config.yaml
n_layer: 11
d_model: 160
n_head: 2
n_kv_head: 2
head_dim: 64
d_mlp: 448
vocab_size: 3932
activation: "swiglu"
norm: "rmsnorm"
norm_place: "pre"
norm_eps: 1e-05
positions: "rope"
rope_base: 10000.0
rope_fraction: 1.0
qk_norm: false
attn_scale: 0.125
bias: "none"
tie_embeddings: false
parallel_block: false
extras: ["capped logits"]
init: "uniform"
init_std_qkv: 0.0445
init_std_o: 0.0
init_std_up: 0.0445
init_std_down: 0.0
optimizer: "soap_variant"
lr: 0.00821
beta1: 0.95
beta2: 0.95
weight_decay: 0.056
lr_head: 0.00729
grad_clip: 1.0
warmup_steps: 200
schedule: "wsd"
decay_fraction: 0.856
decay_shape: "linear"
final_lr_fraction: 0.0
batch_tokens: [32768, 65536, 131072]
seq_len: 512
doc_mask: true
train_tokens: 153800000
steps: 2368
dataset: "wikipedia_en"
Each number is 128 + 24 x the weight over its row's rms, rounded and kept within 0 to 255. Layers, rows and columns count from 0. The size above them is the row's rms in percent of the matrix's.

# layer 7 attention query, 128x160, rms 0.182, rows 0-46, columns 64-95
size [ 76  89  82  92 103  96 114 103 107 101 108 126 111 128 109 104 116 101 109 103 110 100 114 107 122  85 102 113 106 107 102 106  89  79  89  86  93  98  99  98 108 110 109 111 104  99 111]
[[114 122 137 147 106 123 149 177 140 123 104 139  96 103 109 160 107 137 163 140 151 181 143  90 156 142  75 144 169 119 107 121]
 [124 181 197 119 113 140 130  65 130 157 137 140 131 180 128 142 161 133 121 126 131 145  97 122 150 117 105 107 161 113 127 100]
 [115  78  97 109 129 134  99 149 140  94 135 129 135  80 136  96 131 118 145 169 125 111 153 143  81 135 157 154 117 131 127 111]
 [120 100 169 112 150 129 133 153 164  82  86 135 115  95 112  92 103 125 102 135  94 107 155 136 138 133 142 102 104 124 141 149]
 [153 135  74 130 137 138 132 160 120 103  80 105 142 126 145 125 108 169 154 123 112 118 121 100 115 100 165 122 157 138 150 143]
 [132 117 145  93 180 159 126 137  98 147 122 140 116 121  96 114  91 127 145 145 101  89 136 125 130 148 122 101  96 124 150 122]
 [163 145 163 126 124 102 134 110 130 156 136 125  95 141  93  84 157  89 135  87 135 118 123 127 140 148 122 116 123 109 148 100]
 [134 115 132  97 122 152 100 126  94 131 162 149 127 116 151 116 139 122 158 110 123 110 127 132  91 100 127 130 146 129 147 110]
 [152 103 160  75 125 142 104 141 105  88 140 104 144 146 174  60  72 110  85 113 158 165 144  99 121 114  92 159 115 129 122 146]
 [145 150 115 163 131 132 128 132 142 119 115 134 134 131 143 151  83 165 102 136 107  80 146 172 128 123 114  85 156 138 102 122]
 [114 143 113 136 140 167 103 161 125 124 145 150 170 126 155 121 133 149 165 123 125 107 119 141 139 113 155 130 163  84  93 151]
 [180  84 112  94 132 113 124 153  69 135 141 135 151 158 131 136 106 104 126 115 107 136 108 122 123 144 162 118 151 159 124 136]
 [ 96 147 121 140 147 120 114 160 127 143 110 115 117 128 119 122 147 183 111 126 176 121 112  95 116 104  97 126 105 116 108 101]
 [121 107 107 140 127 156 109  86 152 147 124 138 154 156 106 139 120  95 100 197 134 127 147 108 143 111  76 130 139 140 140 129]
 [136 124  76 109 135 111  94 107 136 105 132 131  95 159 146 169 139 146 130 116  88 121 123 133 143 143 129  96 134  98 132 126]
 [ 87 142 190 145 111 131 162 103 120 142 152 142 142 141 124  86  99 144 119 183 131 162 134 140  77 124 160 164 106 147 153  96]
 [131 132 142 128 117 161 147 178 123 118 114 137 115 152 137 108 105 115  86 119 128 127 137  94 151 115 142 163 115 124 138 149]
 [132 158 138 109 154  90  92  80 125 123 159 102 110 136 140 149  88 111 163 156  84 126 132 118  96 122 173 142 138 145 123 156]
 [ 91 160 145 105 126  99 113 141 128 127 105 113 146 130  98 120 189 137 123 142 133 143 129 130  85 143  64 115 127 161  88 143]
 [132 116 119 109 172 170  96  97 178  97 163  72 133 135 149 143 135 130  96 137  97 131 107 126 122 115 132 130 156 170  76 125]
 [128 138 155 118 141  80 122 131  79 153 102 103 115 145 141 135 142 119 151 109 139 113 119 169 140 124 166 107 123 120 116 154]
 [122 161 109 140 126  98 147 108 130  98 114 141 103 118  96 142 159 139 148 128 112 147 149 135  81 126 154 143 142 147 137 146]
 [138 119 131 100 114  88 126  93 149 158 170 123 143 125 110 141  96 137 124 123 125 134 126 124 133 137 148 100 123 105 134 122]
 [ 97 127 121 132 146 126 138 176 157 123 118  73 133 124 143 126 104  91 107  93 172 204 129 109 108 115 147 115 137 104 143 156]
 [123  87 124 131 142 160 110 114  78 134 144 137 103 139 156 128 149 113 124 138 142 146 100 148 194 124  90 113  98 137 164 157]
 [172 125  89 119 118 151 186 151 125 121 142 133 115 147  75 131 122  97 133 121  90  94 118 107 182 157 100 138 123 163 135 114]
 [162 140 109 156 126 108 136 161 129 117 132 114 155 144 138 130 151 157 148 110 148 164 103 137 130 113 106  91 125 143 115 106]
 [145 148 134  91 138  88 125 151  80 131 155 127 153  93 129 135 140 109 146 111 104 119 112 163  86 120 132 125 141  90 124 135]
 [133 108 152 153 115 163 132 113 153 116 113 124 133 154  91 119 105  75 104 143  99 133 126 131 103 136 140 117 168  95 154 123]
 [129 107 122  79 161 114 111 183 139 147 108 105 145 110 116 100 129 120 110  95 134 159 136  98 124 126 163 122  66  93 125 133]
 [173 107 105 118 194 116 139 134  83 105  97 125 123 139 159 122 170 162 101 144 116 162 156 134 144 104 155 112 144  86 106  99]
 [125 122  73 142 103  99 124 139 108 128 149 140 124 133 112  80 144 117 116 163 147 125 133 126 151 108  82 150 177 118 147 138]
 [177 182 142 140  97 103 139  78 104 131 130 111 122 140 126 130 171  85 147 152 123 120 142 138 107 126 108  92 101 120 126 168]
 [122 126 149 143 108 106  98 120 128 115 148 124 118 120 111 134 155  98 131 101 107  82 112 115 158 151 140 127 156 151 144 115]
 [120 121  85 174 132 150 138 145 163 102 121 116 143 101 138 108  87 120  74 147  88 132 137 125  83 113 157 125  87 164 133  74]
 [ 86 181 106 140 129 119 146 176 153  98 125 159 117 176 148 139 137  97 134 137 148 127 127 126 133 130 130  78 111 101 121 137]
 [136  87 189  87 140 152 157 124 138 139 126 132 154 155 161 115 130 163 102 112 104 144 144 142 118  82 141 144 170 150 165 154]
 [138 129 130 160 125 117 131 117 146 146 100 157 100 113 130 119 132 124 140 145 118  89 165 142 116 120  97 101 127 129 160  54]
 [105 143  72 142  90 118 121 139 132 143 173  93 116 162 152 107 158 134 120 111 147 140 130  48 111  98 128 149  80 138 122 123]
 [ 93  66 182 129 132 119 126 135 115 146 162 116  88 144 112 121  93 118  93 124 101 101 145 151 128 130 149 105 141 100 166 153]
 [ 94  88 128 137 140 135 107 143 141 125 103 117 114  77 112 124  99 130  80 134 115 162 163 132 100 161 117 175 141 167 135 138]
 [132 120 162 129 187 137 121  95 154 126 112 178 165 127 134 121  87 155 147 148 118 129 147 155 119 162 127 118 150 119 130 134]
 [140 160 177 111 133 134 132 114 101 130 166 109 159 149 136 138  92 149 133 156 141 103 125 153 136 111 169 106 155 123 165 163]
 [106 109 142  84 137 106 131 171 116 165  96  86 100 126 127 152 159 134 115  98 137 109 129 151  90  97 132 123 136  83 153 143]
 [113 114 115  97 149 126 113 190 101 113 132 147 154 105 108 145 100 155 142 150 114 152 122 123  94  94 111 151 148 139 135 131]
 [127 138 122  81 109 111 129 160 167 124 132 105 118  97 113 118  99 142 123  89 120 129 136  76 132 127 125 119  84 145 137 128]
 [130 145 140 129 117 116 182 106 128  88 130 134  78 101  70 201 171 133 127 120 142 151  75 133 131 102  98 137 129 138 154 153]]
# layer 7 attention key, 128x160, rms 0.182, rows 0-45, columns 64-95
size [ 80  88  83  81  82  99 104  99 120  98 108 123 119 130 114 119 121 116 109 100 105 107 108 105 125 102 103 123 111 110 108 100  72  79  83  72  99  81 115 114 108 130 112 117 107 106]
[[149 177 127 151 164 146 136  79 125 155 114  89 130 101 158 122 151 114  98 155  77 103 160 170 131 121 135 140 138 150 147 156]
 [128 156 102 124 142 100  91  68 106 155 125 182 141 115 106 138 117 117 115 143 118 120 139 107 157 161 126 137 125 146 144 132]
 [113  84 162 130 120 141 160 141 122 140 151 128 102 190 173 111 119 147 101 153 120 164 123 152 135 157 148 146 125 145 167 107]
 [156 126 130 121 132 112 125 105 139 108 112 149 149 108 119 150 132 147 128 127 134 107 130 147  66 145 142 114 171 130 128  84]
 [116 117 107 124 130 107 105 118 141 108 131  87 117 104 106 184 140 116 153 141 103 121 138 105 132 136 130 102 117 122 155 119]
 [149 159 140  90 122 118 143  81  87 136 112 114 165 136 156 172  98 142 122 125 129 154 115 148  77 130 112 130 173 129 116 137]
 [134 127 125 101 120 127 105 152 144 155 155 135 137 140 132 111 127 145 130 111 129 109 116 177 139 113 108 127 124 130 114 104]
 [107 113 104 134 118 115 144 107 111  99  97 116 113 151  90  97 100 101 129  64 155 147  97 112  83 105 142 148 170 118 190 129]
 [137 114 133 145 143 108 123  98 109 140  94 129 136 162 123 139 151  77 148 104 111 132 112  87 126 120 152 113 122 149 100 123]
 [104  92 112 116  97 149 116 117 144 132 152 127 127 105 149 113 127 104 123  95 151 129 135 117 151 108 105 116 101 172 110 145]
 [145 137 137 101 138  82 114 142 142 121 144 112 133 164 103  91 113  89 113 113 128 145 115 125 116  84 131 143 102 135 126 169]
 [119 125 163 122 141 108 162  76 122 127 133 139 147 153 111 107  99 162 136 156 122 131 145 130 125 134 151 128 121 160  85 115]
 [146 131 128 143 125 151 106 113 127 107 112 107 151 148 157 116 128 105 117  94 157 146 115  98 166  74 139 112 143 102 154 127]
 [176 142 142 142 164 152 151 131 103 152 133 151 146 112 110 132 135 154 158 140  93 103 106 127  82 132 148 148 148 133 128 130]
 [143 151 126 150 171 111 139 149 137 153 128 112 146 135 132 156 130 117 132 103 165 161 129 130 119 122 101 125 154 110 130  92]
 [118 123 122 132 143 139  98  80 131  72  76 141 116 138 138  79 117 160 110 142  92  91 118 124 145  92 122 135 127 137 160 133]
 [ 78 112 117 109 126 122 154 147 103 117 109 147 169 136 159  99 134 155 158 147 130 138  83 108 110 150 150 116 124 157 112 126]
 [140 187 145 127  95 127 162 168 142 165 152 119 103 113 126 129 172 140 112 155  79 118 117 160 131 109 138  89 123  74 156 164]
 [153  77 118 133 118 105 130 140 120  86 172  96  77 119 128  85 145  98  99 158 107 124 117 128 116  83  75 121 143 123 105 119]
 [140 171 162 161 110 127 168  75 120 146 170 158  90 144 132 154 133 112 113 186 116  96 137 141 132 127 149 121 128 110 179 104]
 [ 97 122 161 124 109 150 105 121 148 109 114 109 174 125 137 148  82 126 113 114 125 122 163 143 128 130 162 145 132 134 154 116]
 [125 115 119 161 118 167  75 105 114  83 135 146 143 110 179 150 147 130  72 136 109 113 125 130 164 111 155 127  74  94 115 105]
 [128 118 126 101 169 127 166 151 115 192 128 134 121 177 127 171 117 149 124 135 103 125 102 142 128 125  69 113 130 125 120 173]
 [112 105 111 169 143 107 130 127 126  97 105 118 162 138 158 114 173 158  97 123 152 149 158 107 165 133 148 172 103 108 147 130]
 [110 106  96 116 125 129 118 176 163 159 143 172 160 120 114 124 122  85 101 101 169 110 135 148 110 142 136 153 129 157  80 117]
 [121  84  73 114 117  99 115 184 169 155 189 118 130 127 155 117 120 133 165 145 152 134 126 108  94 147  93 106 102 106 127 126]
 [136 158 105 135  81 109 106 112 101  85 113 140 114 161 128 132 109 174 110 116 177 144 138 139 135 104 135 109 108 138 177 119]
 [146  96 115 115 124 172 167 134 122 141 139 110 131  83 108 126 167 106 123 131  86  98 137 149 177 146 112 151 109  78 146 141]
 [130 126 124 114 122 114 126 133 121 153  86 106 169 105 144 143  89 141 139 153 118 100 122 151 121 128 110 128 103 155  92 177]
 [128 111 110 127 180 134 187 132 140 137  97 126 112  84  91  90 171 127 127 184 124 152 112 129 156 160 118 139  95 121 107 126]
 [132 120 137  76 110 103 168 116 104 155 137 113 121 127 138 118 138 132 153  93 136 115  94 146 129 118 129 144 109 150 150 163]
 [ 91 153 157 148 150 135 127 157  98 138 134 145 134 129  78 102 138 157 134 132 107 142 176 134  96 128 153 109 161 102  94 116]
 [156 115  92 158 141 124  94 125 153 174 128 136 156 124 154  94 124 169  95 142 145 139 137 109 119 169 147 125 121 180 136 144]
 [131 101 140 168 139 119 141 166 118 132  89 111 130 124 188 106 129 138 108 114 120 184 118 136  98 142 113 129 172 101 107 167]
 [109 142 143 116 108 160 128  94 117 130 105 155 136 107  86 174 162 138 140 129 129  95 144 123 181 102 107 152 129  86 162 135]
 [189 127 157 120  98 140 126 124 169 115 146 146 103 120 121 111 125 105 116 148  97 125 102 103 147 142 111 104 107 120 122 159]
 [105 134 125 112 110 108 167  97  98 141 148  93 123 134 135 112 137  99 105 125 152 136 129 107 141 137 124 113 142 141 136 158]
 [150 148 111 151 159 125 126 132 138 107 103 150 157 113  93 113 134 158 112 145 142  92 143 124 143 138 130 119 138  91 109 141]
 [191  92 109 130 144 138 135 142 150 117 127 134 113 128 115 183 151 138 141 149 114 115 121 152 126 106 135 149 105  77 160 126]
 [149 135 141 127 127 143 115 110 125 110 120 142 171 121 156 114  94 170 136 139 142 121 119 118 107 136 157 134 187 122 108 103]
 [ 86 163 150 136  95 172 131 105 121 138  92 134 112 193 186 122 127 140 101 130  86  96 116 124 102 143 121 158 181  89 124 145]
 [117 113 125 144 116 101 111  94 100 107 157 121 117 147 155  94 114 118 107  88 128 113 124 122 145 124 130  97 127 133 122 115]
 [134 107 104 117 149 106 141 120 123 137 141 103 198 105 123 108 121 138  97 134 116 161  88 111 140 116 139 130 113 174 118 125]
 [148 147 124 139 135 160  98 130 116  93 112 178 136  69 127 105 142 173 104 181 101 121 159 120 163 150 158 130 130 138 117 105]
 [148 133 146 135  87 146 112 101 192 118  94 142 101 127 139 148 133  62 130 100 121 148 131 109 124  85 131 101 130 130 136 108]
 [118 157 166  89 135 153 180  87 109 129 131 135 164 111 128 138 129 142 125 127 131 189  90 111 158 166 143  88  69 149  43 109]]